Weights of a small transformer language model: 5.24M parameters, learned positions.
Each number is 500 + 25 x the weight over its row's rms, rounded and kept within 0 to 999. Layers, rows and columns count from 0. Numbers have three digits each. The size before them is the row's rms in percent of the matrix's.

# layer 4 attention query, 128x160, rms 0.12, rows 43-83, columns 0-159
087:482469467500510497510508501485451471476499481523484500514540464473523426538489508493550508491467505522502476514468524509514520523482520469497478477464515466514441541540512506513547514444516504536470488533516501485479446444516474488509504483482462499530496507467453493494492491475494506548512453503458488529482492495504518490506514527441506489469485484529469508527481510487488495527491469459503492509478511493533490496509484512519522492472519527501506565499479464478479528480470490
092:477519517513440507520497507449453485489515475512491467503503491538471498536522505485502522464536517487508460509489534480504483498507491506494490513498507481463540511531531460479499441523492509475484502538525485503563524519468468505494525483528506478503479547511496480491460477533514509458489518503504550494483530484521447482498490513505557528482552482433485478498515515498508536521514509527503501516542465490508552528541516499523497476518451489487505531515490479480496477469478536
093:472467525500469473497470527485481487508489504498463516485507525479511496445522482500510514567490482514511485490456535486513507456544483472499494507460459491456476470495505503494479522425509471521473535513523464507454528529548498505476514490531475541492492492511499498512484503443430512502505504469493504499468494544498509536498506516507519479517560514493414524517482465496488515499479503508478513523492458508517472524503507492471479490525536495537500515498499505511521503483457485
087:505520456543510495479456452520498521483550479488512440464518522477482528447450539503521513487491511473508499513464490491521493482521487513479499505497490527520528517493489532486463544471510526516526530515543507447539488517530471512503526469504489500472480481525462486495465467520491489503515493470482480508493475503496484496485501474538543472499536530517512466491517537506464534471504500484488546487463477475521517518484414545491520455481469486505502503514522505494515507473507477
092:540474474522492499541481506494520534489527475473531462520489531488471465509497507487511471474462537522510497480484526478471518556494500494471511507514485519517533476492516443526444502515482465468519527457455466522470464493494490481511492512537508511484493531503484495449473529514495534479491496472541527506524525475507486492479484464551465458536530486534533476534525491489537508477517508520552475499510505526470507496503492517518504497459517500506462488459477536538496499459534490
089:525494507526512537488483512497504529532432520456551521519534476484461508491467510526486541487469452479480514482537530532508493533475528477517498517546531481525497492464464475485521489517504511467482492536511528507476501489518539480504518440515508500515499502482527511500519481479505476516422509487517496498526509517473475472448544499524480496522495488476518504517514496457504480483555538506513480485513551535466480495501513548491474522482486485522490536512455482489508460509505520
086:520498496493445481517497513537498493475492488470491480460508503474442465541526489511479477530487496509523561473501500516521459477474514469492525470484505512513519529503516517511490485542500480529507491516474467559491462499483512475479496533524528495494508490481485510491486489535474517544569485478486490457476473522496477549501537465444515519528523494488485506483514499519468489554530511474467481496470506494542505448472466465508535477473504516507513538515486520513498470464542495
088:474531504502492504474510528514540500480537488493500526516539506497496530483505505519468555459523501463527487464495498535499465463528527496485474525488482513461522477490473538536485514455476501510490501518509506549505514511554507524501544461504537511527510516499514492497501485472567484472496492515502528517528469491515532489543491503524480479472542497523500505502533480517470530504479522459475487525522469448519500500452536459500529481551487501480518493517467505496580489485528521
090:516514476487466485504473488516490501520530535506489525505529506495504514488507554517462468541495513507499502501491508537502485521452536514491506488465490526515519516513489519496450511510493515520482546457528494537519515467533520507494496451501496484562525516473549492529472519515484573480519510481509480488536503526470516504540521461486543570524496492510476440498530522523494496465495463507474478468475526493516503530513505526538500505525515515458471473499517513549477514465511530
096:519487497488552476508513509509543459509503517523568485497521470514521512474455486514547501471542521448459538468523498476516464494511522523496507529527544495495548478529500467505498522521514490525478495496469460486514500503543529470530487474526487508517485513493491529475515529502493513464466484503474470474495496466515564540541545510485469483469495527502506473506486494463515480470476510548478498477527530520520527456521535462537519526497507499462476487512514485483487492519520497
093:460504506509479494533535483501477481491444480528485478538504520460490553475521508492446512483466482557476494499502471500463475527537527543531442473515461477506515543519482520501485505503553507480547509505471495492484504516484510507487489451478503525480503453468514519489505478525499516527526519543457492531497496518492505503520509503505526500502504475506510542526548500516513498498497479480550477490453447505467483495527491472486509481512481514500490501545522540526492477532541453
096:518494533531489492523485486464498527509487518535528480499488497523525475527528477548502560473498546511460480512529514517504499456463510501556521479513488506505482491493490521472433493559509479500468525519521488498488503527540522540532486501496541525484482530511500536453495470497515533449468475485536468520478497507489518517500489516515481497483495552461536470492498511478523511509533518479499506535483499509526487455460516507503530507436494461457495490551493508481503479489504479
094:510515510533534473523469534518477474495496497504559495517479454502466487473484483462491451524468511495486514505498477511468510544502516427508511518507465453529496465472477487501537480485535547494464468471494489526461489488522523559538497473528509445517527491518534507489519491555506510463527486492507519491495517528471470489519466481489476488496522507486492523523518510469482475480504522476505475532516501517474512503454509522498506500540505474461493504530563473487502451492518493
093:543494503517472512473523471464505476500532511453485500509462451499494498518514506514551451505494531505522478488471494510459524497477496522514493499495484481493472488497497511543531530518506515526484530476486459522516542471533536489500475550483496527467496497488497557508453510546502510483553476516479505548476517445511473561502477491514515512490522513497493497501486510485510533495569522507504479535489512532461490478495481460474454527490488458549533494510496525484463525515513503
089:517497504454482469520467487466505492490518507490516518495442489552510450487498471498515500544545489468502541445499426524531486494485517517538492507480532508498455477507494509527515492503464491527526507492522497495516467521491523504486508502468463490506534486464500511484512482494513509492519511536518467511476505515524503481512539483469469511511485515541494520518460468490524487438513513558480488534509449504478542532511491502474471487538457485506538480465531505537481521526534478
089:492572498463486542508475530484519492526478519490480524533497516525464490460528512532504485499506483494527536464500521507495519525475491485479500521510531497542489522486500525499497554509522500533503497489509492517490446452532467498542510541499517490520546477498499545541515504485498485482466512545496471482547443526513513503481479516513585533522470487480487490525541528480531510521509496506519525522494478505502479504467532464512481495536515518518538462493500472515466490459520513
090:502502503542511465489519523515516505509526490492519430504498522490517485491508490515483497498532534535462500527475478480515530527494479531502523497503571486515540489503480480532483480476486515494507523551511460439544511467520442474483527485511475485503504504540495522492489495468519535486479484527497513477495522463495476437540556484494517516496484479512525481478481474481502471535532533505522523474495498472476510479463490481529475492521515475465510514472507425469537499469476494
094:461561495536515490534454539468452509532514498493498502525519495505465471496500461505493486466486519504512501476491506521480509521545455487490460495485496561505497541512505514521465538516546493532476481531501461487550477539526485515484475534484486488487527531469471500483492497498497459506517474476481497521520492508474479443496543499509455533571512532535490494513516513525511495494492513532464484473513544569471492507480479497514505522498481497529492494476517502528523520508518483
089:555510472490526517497516506479483506520463537446481498501488478501488473454506464487512490469493472528510441480492482508474527551474524519509512526499506487505503486498523451490495505481525537500519499487512549498506486495487529475551494523511505460492496538484535517570490509509490501490504482522513481500480466493546494480549545505465442508500505520563492470515511469468516489503462500525501453522459455518486472519517497527491478482454501476487513468502523548483486465495476493
091:492534471514530537501450517502506491541513506502486530494497477505518483509510498505465514493482501533546479510489521513522528539497489522496441520536505504423514487503473503480521533508482453469546493506488510527542502479559467479517478491522507497492484497592511513473492485544513499520538500518521490494497515495491459491455492482550484500482509495499483466518469481511488510561478511473485537489560501515492490520502468515488534484475547524533520458510510505485474487482481484
089:519476554543486501503503549526584500470504454497467491501537525483481465526519506528464498522546481478457515515514502517515477525520484506472508530462504475490452456508487477493527539479521459498500493461526512489508513512488481448484477493510539505453470498502503484504499495519535478468513478505510484518514532473499504494475523467495518501479534531480463461496466474507506450507532525459497468471491487480488488551521513468479482456537479510503510474486506470517500523507465520
120:507518513525499496470512496439534532461475477478503513487488492532474486502486536496476520467517487466489535521504481474526510512541506523499494522520541458505485523512486442495446503541508520475470510517512488458516486485502487512496546509526512511495556494548483524552512533534531452489484478472519483496489528507527531503523482491467479485512477533533464517482498489495514483529468500524486488527496517552534493480464517518505411492498514511477456498501500508463473460506475501
111:489516516436503515487540509495508457514494506522475485514462487498482493450507490477528487512519497524464508504463500482491453526520532472523478482504490559472474515487495494537497517537528519490483513556500493508544532488461483497479546504470476527516518519500548496524519521510449556492520507483490498508473518467519492519467469489479461543509512528547510531500482501520475533523524455533454520479468501480539443509502487481506518478506459517529523493511485458521483493486478475
112:516465514538488498523483465510480540490505502478497446494474490484513493537490548521518482511499485451477517491483486467492523511535488529479501490477492532525504480488510503489533521506477501477476505494532499459469482470521515507481533498475492439496488533514450511502505524507524494502517471516490498473542505521465564514492480528525454491510469501470545520505561488487538506496550504517479532532525514465511491474503509482481485490470511537461486574517467500533532459533473467
113:514498474488532506488486499493480505491454497520553521477529508498516519489485498479473500549489482489550522537497504518503502513517485518484532525513525472565540484476463511538473524467482510510495488480520466523503484487524526489519513459531489509509508485512458458523519514515484551498512527500509503550508482507540501493485474501537505482526511472452564494503498498536528543478503506494496502468472431486564490501454539545521489476458458482463457510487498507493483472510492506
111:450530498496490483474472474515471490476518504481477497455515479518475506493539480501481495530488537523541497483462512478518482529514502532450512549489520504522461454493505462517550460492490491457522523550473523495501498451485503490486473525500489524482522500505487477521487532516487516498522488440526511535518493466481494516510460527477478479517466501455489487497492487515486509520476446507466466478500456494544466462486505473522517511493518537498528520508510473501498515415526479
103:537482494519480517518464545529505478508458495537500538528533538536497464512483496458473541471532545507492484517461495523511570529511513493469484507504498479465542493497477501467496532493498476520517530495474490469505523501488485515495523529507455509532520542482462503435455508479456527443535499510497510514531493529484508488472508475514516467523514516514470511515508536496463478516510494455497512561478500501474499509502508475526494515518483535530501550519462528510510500488506481
100:442470535491502468505501562505483508527516477484505435508506524477475530507527521481527470499517487520532468535492505454547459487462507488474486486513517469468485478486509465471472474476534523519504469472530481495531489496479488495504510481473531484498495489546476491475480485501531538502527510470511462455514451459488499498486497529482484448541490504500479507518502484455503464542507496539488488524511496506495494476541505531553528472543513487508525496501515500558539510497499485
101:484513551518529503502494484512536552463484521505522486525492494524496508511490453530533476483518485467538527501455516534509481485509555456478483507508490517527508515521519494504488484519533534495523481445495483475524537521527477547477487478493469532470508526441481484531480524515522517499478515540526527487539514493487463518534503508503489506475499483499507471508486503518548485436518496532530511480513518474497484491519491436471518470492458513506529535502515502457453509456519516
114:491496484449471496473489504476463487433492487471467510470512544562501517519518522469518491499521428481536523493514482527514493498492513499476540516500532482478505524468482507480472436519508500475488488475517486489532502525508444513493552489492501464509473527478469478504508528474512533470503504537507514505524501503473478448498495522492466544513525512525528486493526518495516556487504468517531516480503470474547495522508480519529506528563514496498502465510452473494494513490497533
121:507535520530498510505486516473542500515500561471482479517475481535457518514492482455523535483499491454541532521510498517502507529496504529484497496504486495504509520498514423540459534498533483469491530526502522521524484481520527489498491493488505449535515503480507495529505487442492471487510466544540470531512519456491505479529494437462492456483519514526493518493504483469474555499513501526473468513487527510486498498518470563484518506508496464528523518530537514502468497466483479
099:528495487465500473522480519466462560546514546455508480501491525504542492499472471480511499507488498488492542509514486492486499484535471519499492479491503481477508499514510486506518546531556483503507564524541479458474467477475472516483464568517493527497438522497493489509496504551442482512491521481493496500503466523490466490474526480484477511476475514472485493500494503494463530478530491524510490471462521518549474530485483493533492499528505463505505481488496550478499545476486464
110:493515512483507499473490512502523510495520481482519529516532501485446553532505457504467520490545509493482456568512501441533522488510497508456506504499498435490467458483507485495461464492513422559492506506492516500539519491497509546503522491510484496502500492526504481505525506499521533495519511524481511494482523509541509492522458535474483524502473494491537489498495470493504503550494532457494502501542509461487520534511484471460461461523478494478496471483490445456498499506476512
106:504497495475497495450506490496535527500501493504427524501544491500478505525527492494502462494495435481503507482507537513502539494497467444489541493497504503486495508479503521512461534504507502490515493491496515508500494420508516452539516501488496533491467486530540515477494475495481455509511556517488561488526512515461478521537508526529485488478530467517481487484542575497487472484511543514528492488488497535490469485495494457491506486447492484518467514497495524515510534468478539
101:536473504524508482464468484466534476543523486509531500494485537494539467487468499489455513504517488517511470496501498503473541505522480475474462521480474487484516464480521477559478454448482547529496552541499515477513472496457498525497485529466479478491524518503508472484523493515512510480536513493525503477519442538538472480500552532471466515455500486495468497510500501538531479496459517538480516468497487478492504498536473548513512542480521493490512497521528500518487517471522491
106:479489509500475508516504547475494489480484527512497509529515505500519533466502532508506511482454471520514484481487525498516519499511490478503472554530471520478491492499519493495557537492539515459506486490509481524478494484442474523511539465496539494451518448505473514488469482488489519503528490548514520485446521534467500509484494492501481493479498480550449500459505524521489564524488471507535493513508464498450474470477459557471490487470526494509489473497460505515503477464446494
113:521517492489514474510461519508497494482513493507476487456483479497508437533541461522447507503490504524482490506488505507514444539460483502492514491480517527490497561487512520500504515482505499462527492495492519469517462481486475456522513471460479480523508505500491503549503487503495510520521495463438478491523549538463539508506545485497540494513503517536492494540542453489509541511488491528499503524478526478478454492477474495464527484497484496554531529480514545555500498464474484
102:503507513506496531491444538512494518468532514466554491514507544512543497471520516459550504534478465543517507494520470510518506470493507506530489528478550549519516493521495471550459541508487500485463494491528521517487488494506532517483478515498528498507527431494535478510497467490488503499486511522491520474492508549520532529557499528485468487556511485537503523509512500482503502483494500530482491486510476483443466505500510458470484527558499501507463516503501505509492540519534536
106:477486508513501532484498481488531516500548453502474521499493497526541513484524490485483475459481537477545494506504510506519485447525469487493492509456452507517492541484486518476495504441509489485467479582520494509518460523505457525451518504505506562514472492499493462497496480511496446525505496525525505548540562467501495460484472497503491514516512506452495500500479472511489515514529483483503501488503499481561502505504462456476487459517532497520530485499480486517513495513454506
111:516475477527454539522470503493564510454465499508507517544486487475543496524505505501522520524493498508519485496496457499456504525505489546524486527493486486491527517519507469517470512508501487491522457452461530459464492457522496494500452514489509514508429529492500514519501506510463506502501498466561525515461517467484476496478498512489475493541504498533468471502534518529510480539518534459496460479469503519501484487489500498519539508477464448547534469491515452487496508493494516
100:494489494517565459483478533489491541485485527497495473504494560501490523515479483516512434516502502538550484499471523524498493491462464498526496491478507532463492492494500511464523509494514467508541496500490491502478515507498509475508498579466495498473437525495479535499516479477483521537510478488509474491509482509543531495492502496477471491503490463556472510491452505502482489510515458535545519511484430529515496502539489552456493493506515498553510474520494529500465503480503491